Weights of a small transformer language model.
Size: 9 layers, width 160, 2 heads of 64 (1 for keys and values), MLP 448 SwiGLU, vocabulary 818.
Architecture: RMSNorm before each block, rotary positions, no biases in attention or MLP, untied embeddings.
Each number is 500 + 50 x the weight over the matrix's rms, rounded and kept within 0 to 999. Layers, rows and columns count from 0. Numbers have three digits each.

# layer 2 MLP gate, 448x160, rms 0.0559, rows 17-22, columns 0-159
532527495472457450492470519481515456501422548386404496535503479561524468544575462554442369534493560543389451462598609541477445597502436414549520542494578423391510480431446463458405490547527605523524462473475475559548516433574540641486445465438535528566632560383529579492310538493507527540598497452513450492431603554506478463505540542425402503539444623513567571408625473481525502528431481503493579529540532502524439377474575568499520564493554560444457479465544424376541409401586513
590519391626488403450434508513507495505523538484517523541467470480510485636630442455500589554463476486310332492547533402426501492604464501471455534533444501345526464465496477374449559479374461498392438543552485462462467483456574531507538455432502437561637455554679565462561596483490552637583417438503608489441565455502520518476451459443466511497484558580483519462637481432548461512327408431438515477532455455521479441563482433413518510539422574475546543380493498473454511411521461
473667565445487547479471420550457490505484464457495489468438520436603533539436605591490467528527537534544587515553584517462469579424514538493452542486554468530423512608496513579562500436614492492555519483556360447537636530484474487455413532607622525449528584552526498454538546488570518538503482512456498502616391524443450521450481469601505486556406549396537474558463496543384560577551518550488446521474424428477483550511570462601516571519559573473493534485461476567493471547450323
515524460444526548538554450483497465492506544528416528443499536519546489549466510467432433439593522462503537493479533496577497462450472458482500519503467573527481485452451493553520506499496518519494471555480485469523535534499489510526522580467474632467524485522486569508515527526489493465443483513504511545519450478430476433496489524560557463551534458474522499465472562532543501457470533439495536456524565515493522501507447501485461499506476458546509463515446503398475471524504509
472448486466592550532525508535470479522494447468517501458503554477484493523398536469477405448520532460521576451587525487478524452499481527473516543535465475545453494552447528534525527453573498525516583502491457483478508470540532448544542557531549496511495549536455515456497469550509490534450476547492518462510523516431478459535475485550490538535484459472552599477527559537481526466531521498500442530553519507518463520499532459545508499479482519526503466492464467446483544546494442
524495472494509505545498496457530500517482510488502499501501482491481431502504501473509490511504506481513515488497483506490516491508489497503499512407497472504495490540485494492513488513526501484488485480489477487538493493504509506480507512511521498494496498516498458484520520507489496512489514500512510505498493518494500512556484507490501531504499490510523505507504529509499511494486499494508501498498511495514493504515512493505492526515490501512499468489508517486501496501522484
# layer 2 MLP up, 448x160, rms 0.0519, rows 17-22, columns 0-159
469466485455429528428479548436482557488405449449486511663496546558541464497538454481494404528499469443489477468567514637536456494562432416609552520474577419505612419455449514510491449543522543491571500478570471578551411382607570470488367499525537492532595460485497496475335486501429467560508507484559430431449584508540470474541515509448430490516510558523631586465547420560482566536461547479539575508545455570545522456489545597550527504503538529465447463447476509468560486460497600
418564537466595510545577523476425536611647522560518339320457473452504531503490490516509466466645586600545471411489422472656527516449492518541524411422452611500337552493496428517450479552572454624481509537365479521521612399497406527515601438515541519501443573410437445514345505545587484444528519482457403542533513504518496596586577614610509453437514469571546445496426607478488473467553576474564473461461417487411460573445394456550583485463533512519489462600572606493557526429487503
523543500531464467524393437484462372456490498392517451595530543458460422529564487553486524500435418474597453549467524555514470513545536462436481526461483488368483443469518590451560479353518437521518404427563452541507517528487490473425513456538558501531491481537591671554492577439489437459612489396431521420472535502361483577551423429446454566536512596481453431554613477538448527471565514554504518574468490508440554533622579452561603545534538490384487543508408462553546581442550467
538497500504439507464436450527572532511474539470515431525488454519463519496499606461403565518553489470583537548411477521430448490561537431498488449468469494446506511478448545526496466496586555412524496529503487529443491439613452581485483496511503519606501545463530548544478544446429520553481414432504449547521531403500532447533480485577504498514513534506561522488531475512566465454527509549519511458449466523483523510499504492475506544502540549545491511519505515501490487503510526
505512462466494451526587485456512487617483554561483529576481505491425521482444520514499492496532492594531509528482448509511462433536474521574550521529453518518478511502534485519491521514549498422470527488433576565435492563500527360480606524514426428418522522451461472491539568524527486536537510482477483450510475640400508517536404507439500440431545457460420522575558422462388554522537595455472510506507527560483529462500524505476526519487492471527491507515518392463472463380457480
501497525524478489479508488490502507483508468479514496476473522506502508496496506501455480457455503492505503501505529502490504502498502500501485520490489481494501509519486488513494485485514506477495484494499504499567502519486503498498504509474525529529514496525495511505510496484496491471497503506513502484486508527487504506525506485516500533504497489491495510505506497501506499512506479478503515516494506519497495500500507515508498496515483500500492488487493500489495519523495496
# layer 2 MLP down (transposed), 448x160, rms 0.0491, rows 17-21, columns 0-159
460523444519570539458541497580416566535608444570528491680455522436437511494511571391506562443496500375686545466487397476552507418516563561507556508516404494656582448475613517505574464444478395488447525545519578448455381520430524329481475506561474522497368415539546431509597545618526403475345495640519518475557485522571506588520409427626517519496594352520416422573413486513475541465586575452519455490454430519524616630532475458540496489471505477546456452450327583577414525566404598
592584496600478337504392476503404497586604522511554499604460454529528568706694478512522621531554487536348321456549486444561545426601446502429436444557389584358652445449496445379441529509357418524412430571506490514536506470456567528544481426439549362571589381544614518529481649540602607545624462378390601491480566454413512639462485439432371481496437631611561559488601522403515493494350463421490540441493438596569551445606537403454588445561437568493669605503558504462491521361615473
490354405499551446500494600475527504478487469477544455662502597500419501500610495425492495482467443440568444537472417548520518501657534363513551467485426544461767501465515511478517541490454467465440484451448605547571347479506466507534525523489505492535423419461508544536496527570399432524528539412561464493364519534487547504497440484387532499501505500599424522492596456470567480464446466492507490543567468599515564403504489493442534474446496458445480448525493455429580533431527670
543506424537416546496551530497487502474538509481477501581480487578491495514461533516495501581492476511583463501463531455498487560533445533566475500470547474523488479612425536531510434511571476473533521409476585556493479469446469485480471498478460515523508471448500523481532492462481495543493465540473512470482491502481482494469490584534571484459546528494454533446469418535517518488463568504480521520522551430502443485450471537434523483509505590516476518421515497581464521540495494
437528535500510493577551442610463482536467486550481488537404412441475496467461465504570493455493502485534452477441545520427492475430457461493507535479472495429572429481538543504430432527585452327492483476470470538580474548484536498399480470432399511545525550466457471566490518484525504488503508427525514552495530523547465499440504498510469504517506512446598469496551500477514518515532479475442577459504487566525460507432545542442551500563570534513546464585468455506560545535528550